From a checkpoint of a small transformer trained on Wikipedia: 12 layers.
Each number is 500 + 25 x the weight over the matrix's rms, rounded and kept within 0 to 999. Layers, rows and columns count from 0. Numbers have three digits each.

# gate: layer 4 MLP gate, 448x192, rms 0.229, rows 52-82, columns 64-127
# up: layer 4 MLP up, 448x192, rms 0.233, rows 52-82, columns 64-127
# down: layer 4 MLP down (transposed), 448x192, rms 0.215, rows 52-82, columns 64-127
gate52:509555509491525516502518519484406487505536485539464502519490529542519499499503523507501520582517508505508471498511520470490494482530501465433501532513488526502471548551482519474478522503502497
up52:511443499492471423470477489499499508512470503488495489470497492512485472501445439501478502441422464517479516501512486511499509476497474506570458504497535508501524488478525502543521454470520504
down52:517499507453542489497526512486509462505485524511493493491487475501518462495547485536489464474456460501493543481478538509537518486428512491521567503494467501551484481475488521516492524462489530
gate53:469510510530480499504461550550523483488486500480498496498481504509489509479485530515473481488490486464488490488487488543492512471574515507516499535533495473492487502507436502501488460534466506
up53:515485490526521487493504512519509464515530526527514514491494527502506476490503509524493476532490504487467498544518492489571470505497484496488475493511497497493451500501499507519514489532548519
down53:499481541483537497519528459464501526496468520535474491493497475495460551520463459506526488517489518490503516505530482439446544458537504460521532491493480510516490490491531520462473499471490490
gate54:502478495498473492521474506520466481522510496521492459503508506476492447530451515536516508492454524478554506490504488490511527475531481488517459525498494567487507535507496507514508503489501480
up54:495500524542545501502525498486491518530476446493513497492503480479544532500505512501492507505551496483475472505496504518518495518486541506479513494504489480532516454510481480509520479499480500
down54:489448467504522531519511526520505520505513473462491490491480521496506472450485517535524482521527534519467484487488525516546538491491512478474503458506467435540573453517517506498523497516462550
gate55:474492498493513541500515523533507527562521535516467378528503475505488506540469480461442474511516550480494520469535477508454506473500502495546534476477476492498510510544463539461508500513515557
up55:509530507500521497492488523512480473516490484486506505475485520486510470510522494523523529528471435509492491489462524520503490486474495494526467466497517512478523490502470472539482526497491490
down55:465479471507502497496508494522504501521509517531516484536506466540474560504499484481469488505502497490484512502541490518453500507532541523524511488550485499503501502499532533465487496504496549
gate56:503517517524519507508528511543510483476485499513493530497528510467471479476510490472519511500501485505483505536517506509500570523515521482503532504515486518502530480546513514491504523511446506
up56:506514489522478498494488487544466505541527516507516493528477513513485528535499489479528477492523490511466540513470495500490515485485507523507532511521484486491507520546493515498492479515490496
down56:479457502483468547480531484506514486477526507498511484494530519550506517490461488472529507530504495478485474521487493507467490506493521471478491519517470453536480469492474519469466482480491489
gate57:504476501515455527476508494475494550524538462521505540536459517526478500520510526499491492510494506503452545447468497477495509526512478503522548521485510518504528433490528531539504512494489523
up57:473485506498500465503506522532515485458466498474484485444500514480527513445497513522461531512484504467528465507524505519529527486504546474479469479542483527512493496506452497483496492468483448
down57:519479479494502495538522513519479497480465515503507510485509536484521452475491519465515522537493492484517475478455497471485529461508501453509537510480517516532537510528485507516491511451447423
gate58:505495483508488482497475463473482508505539467567464507488491506533501480521483552400495517506541518504515551564546483478478522526528487468506485504484500535495532491486540500513492493493479539
up58:567519489497536508506480513504494533467470496541527507465552456541494488491467528499472533524487535491504520520525504502496524498520482499509522444468513498506492526515512503519526486487485518
down58:501493502538513531526484517507535479481480554524493499488497505508503492508530474513494455492503439476505494432508508547458527464493463515493508492451501474485541483484454517492491454493513473
gate59:519490499484531476516480472507490504515509482491507509508525485539477524500504467491483464478479511512498490490466494498495513518471497454521509483506477539454470431510504494466488467500484495
up59:512485488484500492541504468527494464503475542497492478502480496478521514513520534522495470522499507497498498500481505456434528486495466495523487477521451503497526496527482543488505508514517492
down59:517485514481511537513512474495521516502469513513534469508501482481478467449493514451510513497499514490503523459483489500486486492510481464537494478513522458512493511494472522499501521478551511
gate60:483485496504471478523506547470492455511531492479498500485517497477505491506492491490462447528475500476485472463507520514498530477507503550469528518482489488513459515483485517503532499489498510
up60:547497509493545501461502510484499495507523470538493478524479513464487526534518493491474477535509503492497464498495521444486488493501524509505487497516508489495506490503517540525534535510516501
down60:494459520484499470484518493456455474524503518511484476501518530470456529505501489539480480522542497512456492536499503483480508499493495497499510517477461530461495532496506529527515491484460509
gate61:493492517495455518472459530474527521541521506522506517517471553484518489434518500524529508489518521473514481528480468503493494519491480434500485499486497454465541431437476473496492471506510477
up61:495528481454490502523518485519551508517466519489472478476503474508490531489503512464494519484446525466547513448515490455484491508513485493496511489533518497495497549508520505481518469517491492
down61:533537489492509469528527500518540459471474514517491525496457535556500492513517479520462491512494540533498506491524500451554563518497532478508503504495489489527518510551489503485533510495463493
gate62:490489540516490468469463524503474462506474474506542488477505516483521476496502515519511494542494498500492479466506493510507474470480507471505495478463512486502476520457463512494488456523528551
up62:481523511473479499545520482497514501486516491537514480538516518524503511504529501489510482473519511476494517461513485462534494521500481532468548518476470486499479480517506486512507512510557480
down62:511462501494510514488483496478452497466491505524524476473516547455501498487518481516501482516510495503492512512491501525469506487534527417519493495517528501483473540454510514507498477478497542
gate63:511494505525496501517495494506503532470540514521495449484516512514494531461485497468424536507486501540496516516462531494542492468504492535502562510460497471485446497478456531463484532501484506
up63:479516478470451530492500509503469491474469470504477509504522494500516505502470509560529447470534501485518488477518482566485495488481527468510433472536540535467507507517543503546530500509535477
down63:509487488491462535484513480510500513568466520516497484498500487476520513488477459548467534519484507505457504489493539503521495488503542498496461503473498501503527474506533469490479470552484502
gate64:505515505498486492466482487515471500481493520506488497501501483493479508517506503496523504458454465497533502488473498472467511475532484475523506490497499482534463512501539480513499471456469501
up64:526486500500522532484495506504547543511437523483450507482535484500512515497529513530509475506476490477516505505474486496454482477521453505543489486504507496451514481519464492543469522520462517
down64:494484527470498507482529538522552487490444480473507520504534486515532520480511532525517498539471510500498543483484509516505480504517495495490490528521487491508498509460484516509473512539487478
gate65:521508504460532513533484518492485486551496511518486524455427488505508480498475474499468510493499507493521501495520506548481538545525487464522531454520535532508501505495522517481533490494498525
up65:495534522465500509458527543489492467519539478516519488518520502530459518525493536469507520458464543530474503522438436480465510503492506487514518501471498523485454515513510466460481504485485486
down65:523521547519473502459525476529495510503505486492542459534510515486472524488494519496490474530464553555517514545464458500502509471541512455544531495500502456496532475481485503517491444498483481
gate66:526517511491548520468511473543490531505507508490525524510474486493482488517466507525496493489503496476538521515512489477465517525517513487535482491485469460518436511497494476505520460518514477
up66:504512509469469509482532525504498494489502505466523521495499516501512514535530483523498487568512497484499494511487482476506506460533516456460502473490442517499480507503476482482514542480547526
down66:489534551486513497480545526517518513517493493462537513492461500520527446460484480520479484490463480542484532497522445499512489478489501501558501528453508509483523533465518506521493501479492495
gate67:509499517505497539502468492484514512543528474502483482491473495434517503494513512465468537513533531471514501476529474497470488455463534477497461455493465492512501454524478488451495451471502498
up67:519480499485495503491518519529500504487482507481531502543512526568503499513477504495524454525474507481522499526478530536479479536522511506475553522527512483474503506501520526549545559510534525
down67:522524502512502492535497479527485507501492509521494461513510539509484527517548494523517527526511501485476506515500472504506526467493493530467457477494524499460511476549516508500488488500514476
gate68:506523515524481504491520495497509529484486501494480530480513505530502520453507473486506509534539508521487486457473501487502517524507506503530523484554512524476494461473451511508497476516508502
up68:482531487480505521518487487518500529502495477484494500499526529504517487469464498518512499529504576497498528492504487516557461518489480544502500527499496533484476454492501509514468490526460493
down68:513484527566499468577511486547479524534500544502471515523495469465520534479535520454507527519509516499501498479479500508496474468507461511515493503494503558491471528470466479492509475539504442
gate69:480570478515515500521533474515490486539485518511502533503473481520495521522462574483520514484491529444505488459435551472486520527561515491519515501486465467516486550514501525503507496506502494
up69:529467490504500481462481511506533534488507463499484504520486544514527488472481482480482490467513481559505480515571492464494531443489508496519493526522466505483427490478528511540521501465503531
down69:529478477511557439507473480534485439490539561486515508459519501510495506470495494518448486502501466508492524457468503528497497526526506497468501516490514470470497466509516457458501536518520488
gate70:513499472526520484478492457509470498514499462484492562493497502494487514501526471473499489527503511488499511524532480488510567512546505518487465471501485514510498475543513491503479482512503538
up70:517508486533492515479525517502493500495475507479541508466519527531499512495518492522482503527526481489517464503514517547501484545500454500523468506489526541496501449515494476531432534495494522
down70:527519483523520499459518511490554506519517527518506478488484491518504478491534470529472527509567475502485519528549512541475469520486485468480508499523531505473499456507466495514483492535532511
gate71:494495469517469556470460470492505496581489501448474512468492490501494513473513517475511442489532484500543469468516479518539430498480530508512470481532480496511498535493471458466523538502479544
up71:492504466497502519566505496517471485530468455498501536550517532520503480508458542506465527512501499476527515491511499481491494516518499522468499518475456567466482555488489483497533515488503482
down71:486500530502480480484466447501477499470526524496479488482436433488537514471480488492478489473514508512494464480497467473501478498503480494524516508499518499470531507504522487477463530452561520
gate72:464492517498496494500496489558515528501512570487522484494522511510508486504491508480506473495476515469545499480481502470509489489517516482548516509521515441514515500497485516492484505478539519
up72:480485515532539468521514491503488506517517501483534493485490500477535483539506484468517502544471496520553540506500508510505535485550485472530505530528499479471499512485529534545497527479497532
down72:444501499521440474490498476503503496536494500471527502506532478430502480509465495481500474483501502504503509496486531507522468513514529488511549493485507480507483520504515485550483548495495477
gate73:502512479505477528497499493512485500508498524513558458505482513514490520516506518536493506514517492417542494493492510489500513488519486501469477506520505505493538480514513502516491504496526526
up73:512489515470465529525515537500506505524493474520513520483496537515438508495532496534516516498482494476505551518496474503467486474523501512485517457476519504571518517516503498482551461525548507
down73:538461466502508504474514573486524480510479481521479472496477507483424518498501478507545504506471467505552509520528467489490497477512488499465476426481526500495514517516475516524537517524488559
gate74:521535474520518529551542527530471495489539501500520503510501522464498555505506483463507523451525487493467539516486529492477528532491534445467511475533466548565520494549449515510524505541466509
up74:532509536528485477493533477520533509464477462515520526487525485507552495504469489503483491473483500518469498505504471538487469477499512556520494509493509477454501534458512477500489486464520486
down74:499511504483498498521517497440528523463478490484525505527509514455499478541449513453528472473454524490501529491512513496513519522477465484482504478498476524485466489483498503496544501484552490
gate75:531529539540505481507512493502496496488507507518523466516474481501513506568502526523485469500507498481489509495501534463504488485454510511483479485501479465492464494502490504546514500482478466
up75:456502471509536486501531529527493510495472501501474497459498540546487465448497497523497554524497489517514518547499487515523559518509484512520550506482516516468520523508512488481487533463513506
down75:481517478486501496488519542517508474518477564514529493512497435520488502474497487520528517458471549483518514528474484501523520517523475476527529512470450513508522500489519436513499517518481504
gate76:488476502474479518514497495511486499501490546488500583501518504504464514494493496539487501489492509464489502479487488463473469465465514532520498475483520488528529525455462510479497483520511489
up76:520512519510484534511480502511490497420434467538503492475491496530529525512495514491498486529535547475543474504508475505517505483518493501494499526505511500506523560515490516483510475530524503
down76:508459507500528448478518478539502517465495516497514546432514525519477534522512475535498516493481465483509508522498457475474478515506482539489511519513464471474548486478484495472506488496521509
gate77:519510506514512505503539500437464502510555537508540466499451499500499516508569514551498505513471538459505503500498545488497470502498478454516505524548528517484507491515481476497499503526473510
up77:490475478512502452496499533505472469483544518496512482516485516505495507481500533537483526518527499523471472508512497496493517540476490496504509498454518516457485528517518476484493506537551533
down77:510513471466486534500534551489500509516558492509497522505534512504472502515503470472525475497521488492518512506460505466513529511460515514473519476476499493482506557498516518541506534523541518
gate78:486521503470469426533486532488549476504470504469497513507461504495494511497499449494503495540526530480461483508441519489475560527510548463518488479488494485538474507489529469527493502532560550
up78:503501474464514506452502531500491483500452495505529495501487479515515488505515486484502535535482505503510493525486504518527510527494498480511547493518519492514507503516503498477502453482494503
down78:493522464500538577489490492527482463485517491500533460508501490480502493508488518516491456493532517518543535528505482520539511473480450482517547512491468491491518487502498486496503480484482508
gate79:516490525519514464485479505465473474483506506477472510500489474513463535515495484505545527514477529488520521520493491539507518527546515484534476514498506509520515517506519484494498529528508472
up79:508468484502490488502494537541480484476519527480491518536516506548527552473497548554521537466550468531560530515490496523481502450535511506507547522497480502477490526537508500472470512511512487
down79:496472490519469505482474431547478500565468468513502526501452475506533464500524481512500505439487509489490480535493492520481475514484492491463496499521536498490498516491509520477487494495546478
gate80:501518478513517476477492458490487506534492513525499512467475509486530496500494490495492488532513484519469512495443562491475475461532484498501491523532480471523513466485499498497496475506504511
up80:474499536507529482508471467545530453554487491505524499507467497481452512521493485513507516506504505477461563519476520472485500481528501481503438496532516501512492500533514479495480508497490489
down80:519483509481467495491492483462503491499479500474523535510506541532507502488548481509474503510531483497502488503547537511495496503487521498487494491530467500447493447487527516530500506508523529
gate81:563496525513463501512481527506474514508513514510470462497494522504488501543501491467532519517494524488483520531520480492509551509518446472531485521489508490473492475516534525498521500522504520
up81:499504502452534514507460470481514509528479461508532460513518503508533514490520470485507505489465527503503501512471437499519481521511467491546503533454507468466479489490521508497506501507511478
down81:525454503458407499506496444491500498498475488559454456507516476488508538509515467516496505530470548503478486467498478476515540533493521489493554501481551520485516481486529529497507509500564545
gate82:505495493496514549514482502481529480518465487543508487538470496489474493518439510460506531471486510490495450486484497428506495499532488540499471496470501480494479513483519471503554445497512525
up82:519498473494513460492494488523524490524536495502482489549543478501487522467495482482502493542465484503550478503531494536566530486469524456494499512511501494484504456490530508513506529518514492
down82:521483502500516515522496524533544496504450497478479531524538478448492533491506507483499490492513452497503490458491512518527469506520521460448485521484494486507500473539499519516530486465533514